config.yaml
n_head: 6
n_kv_head: 6
norm_place: "pre"
norm_eps: 1e-06
bias: "all"
tie_embeddings: true
init_std_up: 0.0248
lr_mult_o: 1.16
decay_fraction: 0.391
decay_shape: "linear"
final_lr_fraction: 0.05
batch_tokens: 32768
doc_mask: true
train_tokens: 234100000
Each number is 128 + 24 x the weight over its row's rms, rounded and kept within 0 to 255. Layers, rows and columns count from 0. Numbers have three digits each. The size before them is the row's rms in percent of the matrix's.

# up: layer 2 MLP up, 768x192, rms 0.35, rows 623-751, columns 48-95
# down: layer 2 MLP down (transposed), 768x192, rms 0.324, rows 623-750, columns 48-95
up623 106:131131080127121095103138151133106102114116100151093080093149104114117138151124152152100155100115154131127125128114137149100101110143141114138120
down623 093:087115144149164150150162139172146106138115123101117164147138087154086139109157121120117165106112152178106126109131116115147144087124118117160142
up624 085:142115085116131127139117123130134121119112126113127138112112115150122126151110101098090121133095100128106117147133127099134108106097151108132160
down624 083:097129151127105105115169154117123142088184128111155134180142129092105119113143124123152127096132168096112155139106131109154124143154108085163117
up625 107:120135188123111157106124079152151166111135106111135153141132152113141127128143097148115123117120172149183121122157124099159101159152173150077144
down625 105:164120129105132105115137135092137113113066138120148165151127073071133130149106109131119169140111149110111128140145121134142148175115143161110151
up626 100:120094130119127108128131140107152101132169136150128103086073138135149125118109137085102134090142154151090100131151139133141138128170145134145110
down626 103:082136083144130130141102143108152121135165141119140162184095142145136128105101126080148123131148131118142117103128142114119128175143122120082141
up627 109:120097100118134166107133156115125147120117118149158138098137116168130126110106127094114144109109070108103130124147152115164101126109075126142124
down627 114:136125116135124102095143154141145138154121099163126127126118103109111122156099130145102088098118132137104136181139111135100143153112160109108113
up628 094:153158130148082105144157084050124137142108146128139152127119121127190109115155140099098123155141084077149170121106091153122120115102149138103155
down628 098:105171153096113071095097142128161088139109153117119120123125110115124092126111150124136140134156116088116134123129161100081099135141174177150119
up629 090:144184155140126098136165142139135129163131183111117162139142137111156106117146087161162131125114150107113083086095096077133103130161112128118144
down629 086:127150112127118115182125120115143139113138158138135133130104158168106123089140174135112140137141096126110145146121110135142145145143146119094133
up630 099:159155110188135106164128126133079146147180067140165140109114121157146140124139109119150114125127116098111146130110084133157144142144138134126140
down630 098:127142169102161111122186118075129139147107106144089149119141141138122140073155187111133099151106142122131140093128101161144123123134106095141132
up631 100:109136111119115146126114090111121171084118156119134133131121153177115100084118128161122139116126130169147155137143157108115118122119127135131106
down631 096:136173119165128073119142144150105122117144137123134098133155144145127137124179096136110112124092110146142111110130132107118132133118125134144131
up632 094:148163082118101108105083143134172103127136125177143155092130121111108133140099147052105108143102138125130162138084145136133056084141153137106161
down632 079:132110172157167138141147117103119129130140133136159144198133111138133083138155109180119151125123149140101084137169151134122160140128132163118116
up633 102:083165125136163151156151090096145096123126149069174127102156079102101097150151143126095168116096108109128126118114163135123128144120144139129107
down633 101:123149083136134130167156119125149149158122165145132071074119108095095149151143116132109131104101096097149137147102149131088122168163133092119185
up634 096:132157105154136092126146152143132125117155101125113091109136140102105130116099093130118105142134132123167197157135136126137095136124129105148117
down634 105:148154119204110138122123152102096122114138134095127148131163113112115136086131167127152116128118172138128140128163148134122167132100142139113140
up635 116:127163125131108137140116136177130136167158106103134133098128092116133153141164105103123120124111128159094109134169139063118123156136139141125106
down635 112:164122103128117156070137078134149139153114128147131119103116125126102143164136153098132135110128082109115139153128124128165103141064170110128174
up636 102:161102152143118097132130099106115169133153171139149114079153123141104111178114132151197095100133134095143120119097079179143124122111148091131098
down636 095:117140157111153135130152154066143121144152133120093080130109100129121106120188143165160164152138126189142131111138146075126107130169103127120132
up637 109:126137130149145131121114132152165135092125117106109103134126098119125115119125117136093086171087149136116158094162163148128148097133150104113099
down637 096:148114160104168093148137143154103129129183136098120160117146077097120137153107137098128133096153124142117112118146106121148174111140128165147098
up638 099:090110183133144147140083166118128111162131096096156131113101113125110061133120139159142096117153154126103165207112096122133101121113101114141105
down638 105:104091177093127171147134111103138134120104074100161123128118150116126137115146112098159098113124159099155107161121074172131103164143104094134140
up639 098:158137079116139124104166144161179097136152081142139131162161140130160139131142102103181116083162105104110113121104146177113097115096120185154102
down639 089:081110139127105141090113158118129179128129115105118134116119147098147147136154123112145146109148141158129112127124082105144174152175115103136128
up640 109:099145123151082131150101059106091163196112111127156148126162142135120119098119084146146159115127121140131154124113148106092123141108122151129124
down640 097:158130135146123163118121139186139115080103147180119119145114165156139092119141153110099137144130134119104134088141105137089110168136125110114133
up641 095:144142122109123109169129123116152072134105069100146131112139150127143109117165096178109113139115107103198095158137167162172084132120133135148142
down641 106:136126123093126150095131100096147121133104117136159115138126110114138150151135149141106149088154148138138098128153094123142101123086137134151112
up642 105:116164110110160129133122150134115162124112103112150143122117104124112093135113157130170156126171098095148166144096156167125082076143127109163109
down642 101:093136096104114133110130104101127115104140150123095141110117152090137119124144147181145145137118079125129150118097190099145114139083135134123103
up643 099:160118145112111147138158145101130103149100156093127128131125128154078162137166143146137131109136094110140111171111138144126108113114130128045148
down643 091:127131169149126129174132151110092102155157090074116111138096148138113160135129172164113139132137075141194127172147147142162125121130126126048136
up644 102:139121138114166135185102130134118142145111136166122114077141119137120123129112118143111103139161118144099131157148102108165114130127110172133096
down644 102:154105163150143134109137152105152127068148158115062112160177143142152092129108119149106137105155114162101149098122144145134131073147132161099143
up645 106:128164122133110143142099154156160156092128158129161093154117124098130131124153123137155103125170102138132129132129192116102155141158152141133143
down645 103:143123139135138106121126160128143167096150142128162132158096117116146137105114120134157133159145113127121120135101131110118143098149096111130154
up646 084:104117159113154120141119162130134114143138102121134159158144101135119115145152130136137125107125149143120125136168128101124138099119085095156150
down646 109:155112060138109125091155111098119110109135132158108125129113157141166149163101113088172155111112123128155124145139188136086141124102148129099143
up647 100:143179145134157131096098087114131124139091094100119095137103114120095090117162074124100148127122114137113108163160159139189109120116123113108106
down647 095:094138146135122129148183121130100132128143123076138107121073128113105132083142130122143101136137136160123097094104124136161137119132152110141135
up648 098:139139077110140145101131175155113132139095108121166126140149127134103095140113121185102095099184110126142149104139140129125095119147101159116092
down648 104:108139097116154167149190130131107098133133148134117105105136109093135140126135116119163091123190164129132152112142140158103126138141160175147121
up649 086:127100110145144158140118109143163147154139103126097152106085119168113113114114139135132129110161153104162125157146109140126088094131109133107113
down649 093:127100169107158168129093106107114119124128128114196101113135157159098095095129137092126118133144133168196072107130134105140148177109159107064131
up650 104:124135108098106118122104131124114114115157110169101101151106086114153122132122085107137118108110091147107176123138135107140099143121108132135117
down650 105:150148108105123142128165138108104125141132108126116112155170145135149167120148069081104133070135124137103134136145167138189136144154108126078104
up651 102:073143094128148156146147120091176131103129128119130120126132124132133154119125127153107113085097146080088103115134083159146113107094135120155139
down651 100:116156123126134108181106125128140109121140146138135107096107152154141088131156113085137094131109147104112089150138141166146158116114148181127120
up652 107:184142100119117141180112130116189064108115151131150136124119089123127127124110135092143135105089127117154147186133144144114104123152145137109131
down652 092:067119158168141136130133126123127137162145116098105148119130103114118160142155152137135193138112125187106066129107149112155104135082105139154107
up653 090:141117129159095156128163131141159107153136100103130154127103142124135117125154175123145099149163102137116127138134119133133122167123124115104109
down653 098:123157164155129151125163137168091135131131102113072111143154115127085111134129113129108126110133134091146167125129120115086110160144104159122128
up654 100:101139121126116100155127131128119131122074085120113082086090081154153134111139112123147149127120135112140155128068131074177114167181152107111130
down654 120:158114130118144115160078114131125143128136100121155126118158134121113112163117116126123128132084096176141157106151130077127049103098099136140104
up655 096:142139126154127152156142091115120152114149142131167116086170144104141123117157052113120148158157128137107135122129117123129119120072149126109160
down655 104:146101102135106104112153116145134158133133115122116118152136144149110110177134138156127134069103103138171076127158142118195118156146111141129118
up656 099:124103122139135109151143098123138121109109124127146170136095090154108133110132118153133105124141140104174141127120123084107118094074070117113143
down656 101:186048122134126113140166122121114135122132125181126124142123152140125148101127122128126138123120067084125135109177075091077120117129113134142156
up657 111:149105179152147109115138113130114111172106157143111134124104074154108118125159111134133139184149141117112168134165133105125109101115150116108197
down657 129:095092129115088163115165139115147131143149150133102091125142092166119140153128158116113123158119116111133147129116108143124144127105127128086187
up658 093:132160148111123108106115091126110103118167127113106123124127120152158120151131103123145145096112095127137124135159127119158134104131147136083128
down658 101:145137131121143160095116149122152136142074088144115185108153143066130088120104151141131085107121154128156073157160115104116136087130161166123093
up659 105:114139139097143147127057084116117084138137180106137150120118142140127163080154152116129111153114114087087106108126112173122128166134150156115148
down659 102:131141137156115115129150139151145134136094107116125099120135091142109137112156121093134160132133103181115138147115150146069107144094101150061117
up660 105:103155127129130159098082154139136142126156116123094117111121108120115093102134120140106153090130101141135138146107137134144133135132113116102070
down660 100:154161147126088160105087144129148112116173133134114125159081091115112108147081147165105105095096115135126110096143135153113083127117112157117112
up661 098:118089135102116130132142120117114087097133139165160107120143133115136129159115147134159125120088140090108128113135114133136140159167109129140109
down661 091:119109100090138139102149154145140117108160146106150124103134140133081102150128116136117131107148129120088103140117157129113149135113109132154177
up662 104:160121137128122106157101143104107136192132135103093120101155135081115150117109148134100171100136134142117109094123102181159137128128137131151114
down662 110:132136129081125114114151097134154127126110099120195117144141097129115155140130087141116129149139139100155088132141144073130111121125123108093104
up663 104:128125181134105146121154171103134119136118128153091168142130142148117104158099167151135095116140134161128102154097153101109172140117157096119152
down663 105:134141105163167146125117127160132072132139138077120117129147151109126130147142132123158111104159112107176119083150141157097105158165137111140144
up664 102:094126136137104154140102136079155130164152132155147101126079118156094153132139134121108106143128109126115110151131173103156128159134130087127100
down664 106:148133148083099130157135092148141117116128144158125122116133086099132100107115107179094161098114067132127108174087129137082137121113145161166122
up665 084:111131123148112140141089112137099113154211131143134164105139109200091166139130122141124135119090095106101140145163159110129141133073092123119155
down665 085:120125129101094117083092118125138092120107130114151139139151126120146151152125134135104108132083148147137128132139127122134102112158161146144156
up666 095:161121148080103121123137083133165112139125148149130131152116104113078103082150127139099155131089157134129109107131158110170172114130190142134147
down666 097:105156128141144135125110107108103106119149118084128157141100089163124133100117124154152135136105085154053144094139105126138134124159127104111085
up667 124:144122158127126138096129094128138153133141145127117108124130177127138129207185145142125137132127119132171144123128117111169142123162136163163136
down667 098:096156085124096147150166098142112126137096130148161141113133142145101113074126108191142111151100125151107107134095092164116129136074122139116170
up668 102:135118114142136128109126127106144115103111136158115148100168121130095129122165138167116084116119102128126190142115129118170116112093123140136122
down668 100:122137118123134134146150127114156116160160157146104110140151140142124122158161136145125119176114130147140112100113131141117154098122161150116084
up669 117:155104161140126147130118167158115119138130120132074118109121095127105134106102123156118112099098102121164147152139156130147067142114134140146107
down669 103:148118110150155126134125172120149106141142115129116140118085154142101121105128087178110122128125108094138165122155146151132101122180107061120056
up670 107:120111136099119132087166108118154096180138080073110153128121127142136143108130133106131069128098123112109152159115161150109130135085140133116107
down670 100:117131103063075132114103112121127130121097149193128102130121148159152165094152146097132109147111105110116113133163124164164133120109127158143145
up671 110:108132126138122100150114101144117145112133117124106117132184090129104114075114112155118165125083148155153136092130111152163118120101077115135123
down671 119:135131093122113103143102104130137116106164096135116138158106128143107116144122110162151134105154111099144155170133130164085103137102140115128168
up672 100:117119142155112093186105155108114118121162134159077169087151147119138144146096111113148108134124168131117170146125127089122105138113100081150121
down672 098:109090163086153108149143139128118104149116153120072170128078099127107141168106111111150104095114162178124104117128168128123159131160145089120142
up673 092:088096119166120094082124154146164171130139084085157122118109105164135136111133107147105132155126186148131151146106146172146144122063156126088114
down673 095:158126132118126151108126123099161135131153148123114136109122137105146116159159116128100117116082095114096103138133152134130135086067108112161145
up674 097:098150159075152125117107154147112126146162129128112115086104107147097109119140140122140108174119133123130077136145095156144076132125158132117104
down674 100:118138108120173130114120126135157134159092163106090118064138118141094106136084147137142112118158128100147117118118134117157178098126134103129090
up675 103:155141113142125126163161169069137126124140158124127135129130091160129124100107139111158121115153094173128124136112134117103097118126127118114151
down675 105:131141173125119172154084095128092078135137104092112114144131114147105147147121094105096138076104135144135120154142129084153127137111083123130117
up676 106:097116117111118145121126131077114112187125132125143119147135146163143145146109101175138134097161139105166125157115100173118112158132110141129124
down676 117:109130112117147153152098168101120150138120111142113145117116139162100129115084109106115149104134100127147114135125070179140121156126111146172149
up677 102:151062099118108103134142116166143116188166110104131092094129129104172109137151164115104134131116133146126164138150123105142142134100114118151157
down677 108:146111154137159165116114098130116142181151131135128136103117156126113116076147160115125095132095146159121182154120053118127145104109120123110131
up678 103:111099114109170104089117113161119129091125103086152120162149178122134163150102110089134132122111121136112127114186105101132158159142168131128127
down678 104:101112141105116132107084166124076120122113096128139114144127098116140138138094086141113110149142140112126120126168128065114206129162087119102143
up679 102:122147162118133149130126129104160135134112143086121136111139158102132124118147109142151116150137130137146125106182135157112109147130192139136087
down679 099:132104141165165127146129154105109113123126137084117145091136108163111142151104138158149130153120139104090114150117135069125128109099099167115105
up680 115:142121163134095155116122127089113142115128149158121145116150147122111134120120126154123131137144089103101130087122143125089114128142175132101150
down680 108:098168128060170125174130137070111187113156136112164119096115108112122095150101142096159122123125128091118120118118097124135117094145130132108130
up681 074:202107125160174123117105107144127082167144129134102125131164173127097094131167139121145122074170136149091149114134124091159125133124139129080119
down681 088:117174141146137142144085134115151111139134167141103136124127115113103138089119091136097131114113129148100187158137144105106138124130149119128120
up682 082:111104120128096087134157155144153115133102157153147117137118119107124138145151129168147120181133143153123125126111104123165159126114148106158100
down682 092:118163130145142119155142104107116142064077138123114122099125126125134116116144089111164155130118148170120116143109143134108139150102131138165186
up683 087:168109116144137148171131124072139093108094158137104121159141147144149097131131134141128118157120160111141129154102155167125128162099098163141116
down683 098:098093136116093105159141117116145117160142160115101167094129133117113157088127134131160114121153148127107096095128123095153102087137162169148146
up684 099:172117122111109153122142124098087075114155129124111113102062144109174126142157129158142117112130150128092107166099125126142172111150147111131129
down684 095:136135093154136091104136099149099136092088081137075096176120124146128125090137151101103139135090157144164139118141110132126146113098118126115127
up685 095:096113116155103145112104120087148112109124137164133120101188126099107117152124114135119108080144137159158141093125117116133165140117183127147147
down685 105:125147144095128153123155108145134130108122125122140106130115117145099084153075142183102110096165125146159137115164159124158085147116080169085101
up686 102:153074123092120143068114153096108105168116089093110130139144090106123160097140122102123157111092129179108145102108103160132094111109111142133125
down686 091:099123110145117165079141153111125099090146136178157112104112153146111103149136134141156155095142118109130132149120119077129165140153160145112139
up687 100:139114108112169097144117107139130164153156204079145119087142118099128143165096146134107107113111100085086109105184133103152163112155110135134125
down687 097:108123180168118127107117121151141078165133128108131123157117096155133126143105132153077093178146136132140112066129112125140135119178123132123108
up688 115:146153120095103147107136137138095118144117170170092133077140153109140137140142171112156120102152113142183125068121120099129091121130137123084138
down688 113:164115101098153143121153111133152176115130065113158120108136153121117116116127127096110139135143170115154141127180141102145121160137114179132122
up689 091:138078168162138143140144151141132144118140070104130127126160118111125106133133110148118135141209159149123211164125135124132155097111129122154075
down689 097:118137138136161109119118130128141142120124115148130153125139111116162139150129155175137148126081182118074144175114115107094139143100128169133123
up690 090:119146093127122144118158137164118118122120121154114128123128134096124154106087113108107081110131091109144144153158142125128145144090117113122129
down690 084:146105154153128149131123159073127142092147123097083130140137138132129136126135134095197174129154120093119141105130101136147172121152155115145129
up691 112:136110127108119129101139136152116130156100136117110135146139103110102087137151150120167150102122076174127114142110110114156147099129167138085137
down691 094:147096148125132133135165153163108150190097130121135137121122179083126186096134124127143097140100142104125123136117106203112137155182105124105156
up692 099:150121158142118137137126114103108117113117171112121144106102160106148147128127123114138130130146153129167114125070098119127134112143149134157189
down692 099:140195124159087130133087125157139123118138117118127168120131091125122100124135142124136132134122111138129138110113131133134114134110099134162110
up693 102:138170120134155124159120136086120097125173083136132097142106131196116117158130119108089104113117120075144137104113155128110113120160092117113126
down693 096:156134119139134092148121131117120097103146157086094128107168140165133127125143105171156089145130128137113182088114157144100127133125151136170093
up694 097:130109176105169074087134104188108082171126174124156121134151128149112133109132174133103103109177136129146143151179135141107138149103127157143184
down694 097:074124140147155090114118121106118137130093095147133152125112134113143093091100126148080120132141141168151111097126069152137125106134162149130144
up695 117:153120131145132100133130114146127134127126147103133170161141178125149129126145125099126136130132151084094144092108133092116147112138161121126136
down695 103:134112156133125117154110104149097130125105137137122150166111143125133146125102113141100113154140131115118127115121107164131132140145143101073097
up696 094:133139108126122105126137095098145143133132132138122142149106100147126154135147114158133101144135142081102158126052160097152147142136141104116143
down696 099:127121151115111152114090138161162133142137087131133159084147116111118098122119163115114134160104158089183157142161129098156111140121109156119130
up697 092:100136101122129103157111170134117163164106139105121129141112130114123124119142121085166102076102163151131123115121094107200133101125154119150103
down697 099:131154120145162138134137129151066158114107122117159105120139120131111114138130101088151124096139135160113125116118116147177127128160120076158143
up698 059:104098187153116134123100134118138078125110144151122072114180071124133153113169146113130107152140140087149153120151177122092108122089108122136097
down698 069:125130110099152147075135166167121150106150129170103136144151138069153142109109145101147123149136143182111153144071161144083122090105128149165137
up699 097:171089107153106111146147108157125081133123104116122165100136115131122099103136145081100136143128106101136149142140139148129156112139106158157128
down699 100:138165145117113131166139129111100121120156148106146127168127092110131101121126144111117121118142127161122114139143157084107124137159100138128119
up700 096:191118142090153120142145140117159105167143138108142122117114140120096079107099104117169176124149121103118154135078105124149126133134149110168149
down700 100:132103130105149144093166134137158144119106073165181170107096128121119108143094126100133124133146105133128125093117120152150163123109117120116159
up701 104:138128122149161124087107144138136138092118134125128139149086121144123127114110114181170145144175130145079135141136143128111131140113106112144116
down701 099:148138077101093119192124133126105130108126126069141116151135124135120129100070168163105169134109113110142169119168116111151127154151134129117112
up702 110:114110130112144121134174120115145129155144154075131176119115141105107127128127123145166130106091120119090129119104112077143139112118138168157109
down702 098:110133106168184131145149135105107114110172150122128112145114156139130129105167105111107143125140116157159091123103093169155108159128119133131092
up703 112:112160151130151106150127143106119171166057140120112120122139100143112116130129161150150092080115131134108086112080162129100138156152142129147132
down703 099:112150142120119125133144115130125161132111140115099124118151149140089147120110137163140080123102129130129080089104130170069104183171082113145119
up704 097:191062141118134086096105114129139127152163174112103111136154143104108123113156112074122157119097138112117193171107142153140130117101173111138157
down704 096:106088132125122147095159134148122152141152123136100112105140137093158147107119114142182133126121165145124111126164130122090149151132139188158144
up705 098:179121172125155149129106112102141149135159161129145091131129119123138123143141137183150140131105129108134142176101102120160149171141136125148145
down705 084:118150121160134101121133105117105156121154123080108125147125156111123150166124104081133142144155146163100122112110114178091177130145112148128186
up706 096:149111142147133140170126139128122119172119102091099100167132146167104123130161155138102121086175131170169136109139087123190144105138139128140093
down706 091:128167083178127108170103146107134147134125130141103105131144153137160120131102120142115121195091106108137134117109125146151091153134172159101117
up707 100:124121110076171096101138102135119129114147131098112157102190113129106154095090152114090105142139170104121131151126139121132155123120078158161141
down707 108:101124117138112077101129106176146118112150130119110085103117140154151178137111147167092072141115118113134159077098136165107139118160148100147123
up708 104:146132123141147122163126115143148096118151146146112160119117099104117112143117147123082085108178118138163091171166121106121136133152131178149127
down708 106:143104153087128125121066149214105119117128141141132128154103121140108164104097145117141102174164174148170118136106111150094148128231098182124121
up709 098:091126137139126145113157131181134078097096134100148127155099099099146135092118159105114094130152095158135150135150133077137145163109150113099129
down709 097:123113108144131166104148126124161136137122089112108134120084151090157133087083110146139109124149114119103137136148092118125143146148155151138120
up710 093:159091135120120126164109124123101145121138109140176124153168093143126140151127136147107101077113112112153148158155114139133140131127172133181133
down710 103:110097111141103125184127114108170157094079122151172112130114102135161115109103118115122124072132173153127121148122113135115114123132113140141110
up711 097:137116120152125118114118132146129108148126137117142140113155171166120093120145163147129083123140122140084148132117115125104131184115147113135092
down711 098:137146129104094116139146106165119074071147110140111120115129059132129094138123107162091122124162092128146104116129142136131136132151152123118102
up712 095:159145108093079109107142160123145117158149172115102134119141116122154138099146075111143127149095146140089126123103179111142151133184138130143154
down712 092:152124124182091134131112078179126130126123090138151123160147142146101139112144146154148130156128088152125127117173108163134155134133113115095122
up713 110:116164111083140083119094086124117137082125172146132209180108131165131163119139127092092142127117114129133159145153106081131128124129121152070128
down713 113:115123124125140143168110112140142137142144132156107115117144068084135157117098159124133082139101095163136126075113094128082132141174147148141150
up714 099:099067132106113124136116113135150150149146155108118171104132165156146140115135124152103142156114153122140148122120128132157130140103154122121105
down714 086:138154097156124166095136186162171145139150130116106139162134136134160083102165144136168142072131119136157127155147120133097087158100119111147101
up715 103:165124129132112166136116136127149150090096087126113119125091126127123147111133193161088159136140154129151151098155076060134134151127115096101129
down715 102:136115077158119132137141113134163158144149087115091126161126126120171103085123131132071160141152110109150122111126120147185160133142148115123113
up716 110:120158186103140140170155123108115090172101096137076119114120091125109149132138138148148122147105107135131140135117132105143160113132117127143132
down716 112:140136153118130129173152129111146138145110109138131163106136133120120093130139137149121067127156147128082164100110156139126149082161133143145144
up717 106:176110139113133123124194119118131128121113117104129170153162152145140157139125141088104114116118110124140144150112091153114135157137145161088115
down717 099:074178129104147111133175147124130143103109168155138158128127135099160116152138097104074144148143076125129138139093147130120137103149066095152107
up718 097:146128182114118124143060115156106130085093147184151129106114154084146103177135145143144131133157134151155147124134110180139114137120129143105137
down718 101:105091091126128092128091138123092127136127147151089107146112149097132138112113123148111125163104103159143144105157111148107161118091155109179125
up719 092:166124119078119125100134142120119139113135092121107123161142153152098173095104104159123150120082118124165126134107078104112124095150182148168151
down719 100:154155165126133121147149131179123098152153164148137155158130132144118114131142161107119097099122144121138117090135111125144112153168149179141156
up720 097:158127124131176168123088113111142144083115120117128123123102105123155096161141115115155116146123134122087125134146180132122135107127167099123161
down720 102:114145135088144118099109115136128117125128169160104180110139138095129106188160149179134142124140113102111136142119091114101138110097086105134114
up721 062:145050104127098097146131149082120117122147111119147120126166183125145144133139100108142143095130174101120140086114123123118116133128146102133138
down721 073:115117135117126163129121145143127164135104145094133127104111103141122088112127167114117113116117080169142122179142131109166119133132151117128105
up722 081:115139165172110147154136135149131127099101061098117162101142138140132127120145101124152138107156170138087083156128116117094105138145134122109124
down722 084:119127150099147150140106146146128136129134145092114107090091160089120137149096131124132125120142085114060138131134136152138134141128141111142124
up723 089:141126114162155123133136143142172118113120109125110113126125140119134083161130142116119171103063123163122170136118096114159132120146150126089130
down723 091:103199136142113140120147124105119128151115119109105097093186088124151119089156139160139141114136127134124111128130167116115180114130114140148100
up724 093:147130110109120133115150131144132113172111152159138198106130107132097181132107135119102141128139163144112166151111142078128145094104138094109138
down724 102:123096133129134146140124122128128148093121117138147130179163186142116137112093111092123135113104174146142138139161121118081129148120158094141197
up725 098:127144118134154124143175125096117111126147150123111142097158134134084118129118127144117090112144111135108128092143109064193127133148178124149174
down725 099:114121121130116147148134126079147191134157144086104106142164130113179136152139159114134107146123130104076124142113102083107139062140169147133125
up726 100:127106144122089145116181126141100140142145073160139166151135158133115121098154127077168154112106130055121121168140135121138075119140124114129133
down726 097:136140102127134113151141109173142132118170116125122137094133084143121128121133128119132164116137096099121150119115118162146146107121113155071099
up727 102:166132113118146104155114159137094115139092113137129139137129172138128083118156150132097126116149142090115124152174137181124129113120132150136140
down727 114:134176126132122117120109130121139104145157091123103077124146157140164124143156092119154150099140061179105119112175110139113127132139108093125101
up728 091:128175085110134137120095135176106067134144153126104148103164125131156125116126111111111081170099144099117157118123114152145127149148141169140145
down728 097:123137174125116098161145139076098129125137155112100105116089149117146049102139159170154106124170110113124139123126101091153112091128124090138093
up729 085:153081199120122150104118083097154168147099129120125105167127140143146134131123099114136121112096176136112144133161124120158133112100125108145107
down729 082:102150135141113141140103145114122129132145126094128137130117151103129112110126174112152157136120140104128106119143114172122132154123106153155170
up730 088:110116146129110176144139139126136120137173108083105158114147103093177131169134103148132084136140099130128122123110122088120119148134114148140154
down730 100:106125118143124166114155128138134125093161090134103087116060118103160156116116102078119095150111128124115126117138114102092112128163063132086136
up731 091:120124118151154175090102139117164156137117128110082107140130156078099178109144126125146193112172122140123167166115148160126103142142175106141092
down731 094:108131133116109133144107089091123124130140075108122179120094131152150078117092110116153122136106158089138117089108124129131136138097100173139144
up732 091:124138179140105121147121124105097125197140159130126100089144096171089120128157153115110138136188129156124090148089173126090109101120097111180114
down732 089:110099192089137151127119157110130140153138112146139116074109116125161129101129142112146183130119156170123130074118081145166146138170064134139141
up733 094:130143156120158149131144108145107117138141109129135103135123074100132130161090155115108127136094145096133109138142145170129096142138083134134104
down733 094:131132116095155145178145150142122080129112129136076125145094122134136133117135133096164163124116155129097137110125115136135127146134080128126143
up734 094:132110086094131140135150092157109119152170161124123131116136130110103141140106095161108139129154100089096123116157122095148165107124176143112104
down734 102:085141126140145147125135131108138088094158115111151160110111131126111103121172128168141193101155131122112157102128095144057152129118171162124127
up735 096:165119097096123149178123155085111072118125085112144101147148071116101112164113172120127126130139135135165129100135080118138137123135103145107105
down735 113:106125113103112117164097104107173117085140155165118135168157143137102114137140118149123134131133122138127117112109075107137131144094123129124097
up736 111:151106134110097097131105163100119108119154104127135105121112132138147123124197125138157099088132108168141128126152150133143105109126139149100150
down736 103:089118115098085139108119117107111153121112106113149107123161136115107112106110167105140125184092121102120118140136154152134168110140147092147136
up737 096:126131104136120126137184087121113150112089149109121188147133135159137108088147159162130161148114119162140108135151180119143125075152157150128165
down737 108:137115133086103128130084118135089160108095104138086163084147156130124155130178087134178108117116111149115168116135133141122111119098139178183126
up738 081:138111124124144109116159079180067185141135089120120153157158150113134114148132123104135122144136164150132125112124155156129089144098147124115168
down738 092:131118111141133100141094126116132145147133140077119197199138141111097111114127127107146141161146148134153110146127150125116145085150071078144145
up739 094:102130133106123117092108106167129104135124105117158147139140122102105115121132115156140122131127158132118136100160098147164132118156133105144179
down739 099:108125151122082126084130144139173097157125104124126096151121095173149163099108183140123075100126110130112161136140126121100123148123126146150120
up740 106:152135111162139182153102107135124148155164113130132135113105154136125077077130124136155083087133111137125104152149122119109124124168108154126135
down740 103:133104119092125136090121136131094153122131139148103142107121154120114115080110115151127119128092170102134149118123116137111122144146134079114137
up741 090:160067122116139105166164117093059049150120103117115110098121151130117120138143122107118137125108118154133102159101132136123151139139136139124142
down741 101:126082124123121133118157087095148112136098120165141157090116109156074126108147150104129143115101100143154097158112127158141097131118089108090155
up742 098:162123153109152129132117104133147117128107140133165125125106119092124125098134177135098081111157151101143182174154154180112117119126160119123081
down742 103:108137126096136171133091097152172113140091149104147091170090131120146125133103113109142068110109117125168110127138141132137099151156127159159163
up743 092:131095138160119102113110189125112103118149166133130166147122145163145067102150160133149150111113121137099135104143117133113133124101131118126100
down743 092:138114125115076121139153144168129122120110082165143141111132084115123144124138125171085143137116131134130130139159149142113138092129150084121145
up744 102:110134111116173164132122130135125149151124118149144142093145171140114117130164094139138156140129139121139131094141141108122123091139151162147160
down744 106:117101107135143127136123161138164156105117128126123141107133148134182114140091094158130148153087173109109135129155145094068115109139114117127140
up745 085:088175159159137118098112162108139085137127140158147126121121094169117149131123125134115143135123118082136139136137116091133137107151118121128162
down745 104:179139168153136139128103130158141137124127095127143080097118100137143145119122123125176147146104150092104149120125159151129133126125130136134103
up746 082:121128134133164091095149099162111132142124122100098127111146135165122179154140120123097103133140151130108132109110107113138106101166160179123119
down746 087:107134077078138106120114085141132123158193141138119069134140101154110132109145140168121111126102110122117110129095143119154126146118123120131129
up747 099:177141104121106164132125104129156153132110107127136101068131102123090121130106110137104158102114118123127147153126183121154126099093151153121080
down747 106:130121089160140145125142105109136140143135132112129151142138137121120160127124173184156134138153169133120140148089147130159109120103098109109142
up748 103:133160121157082119129107143130183135126068135132094137132136141141119125123117109131084108120119174118139130179155168132089137076122164177125121
down748 101:095094153150147109121167175144117157137142121103101137121126147122170088124175166157098122087157124175139136152173120116121174115117082081160151
up749 099:106086142143112128150127151127114157080098119149088105104168133152139125145142158122185134143151130129156142113136086140126160102130168131137142
down749 091:128152161112140147087104084152125160149134164114156157163093132103143134114143143126144152147085167115114116091086108085137115114126152122112129
up750 109:143135110113127104101127150159163151128140120104125118139129127091146102117100117131135101089175139141130107141139149067184088123142115129120131
down750 102:143142131122112144134119110126179137129137155118111096139094151107114136160132143159137119148156174131153150147123094177132153146145132103085100
up751 106:164093138090083118107119093089121098117087146140103127098169119114118128126149078114094095109104100108130165104100132147079118099120158152116148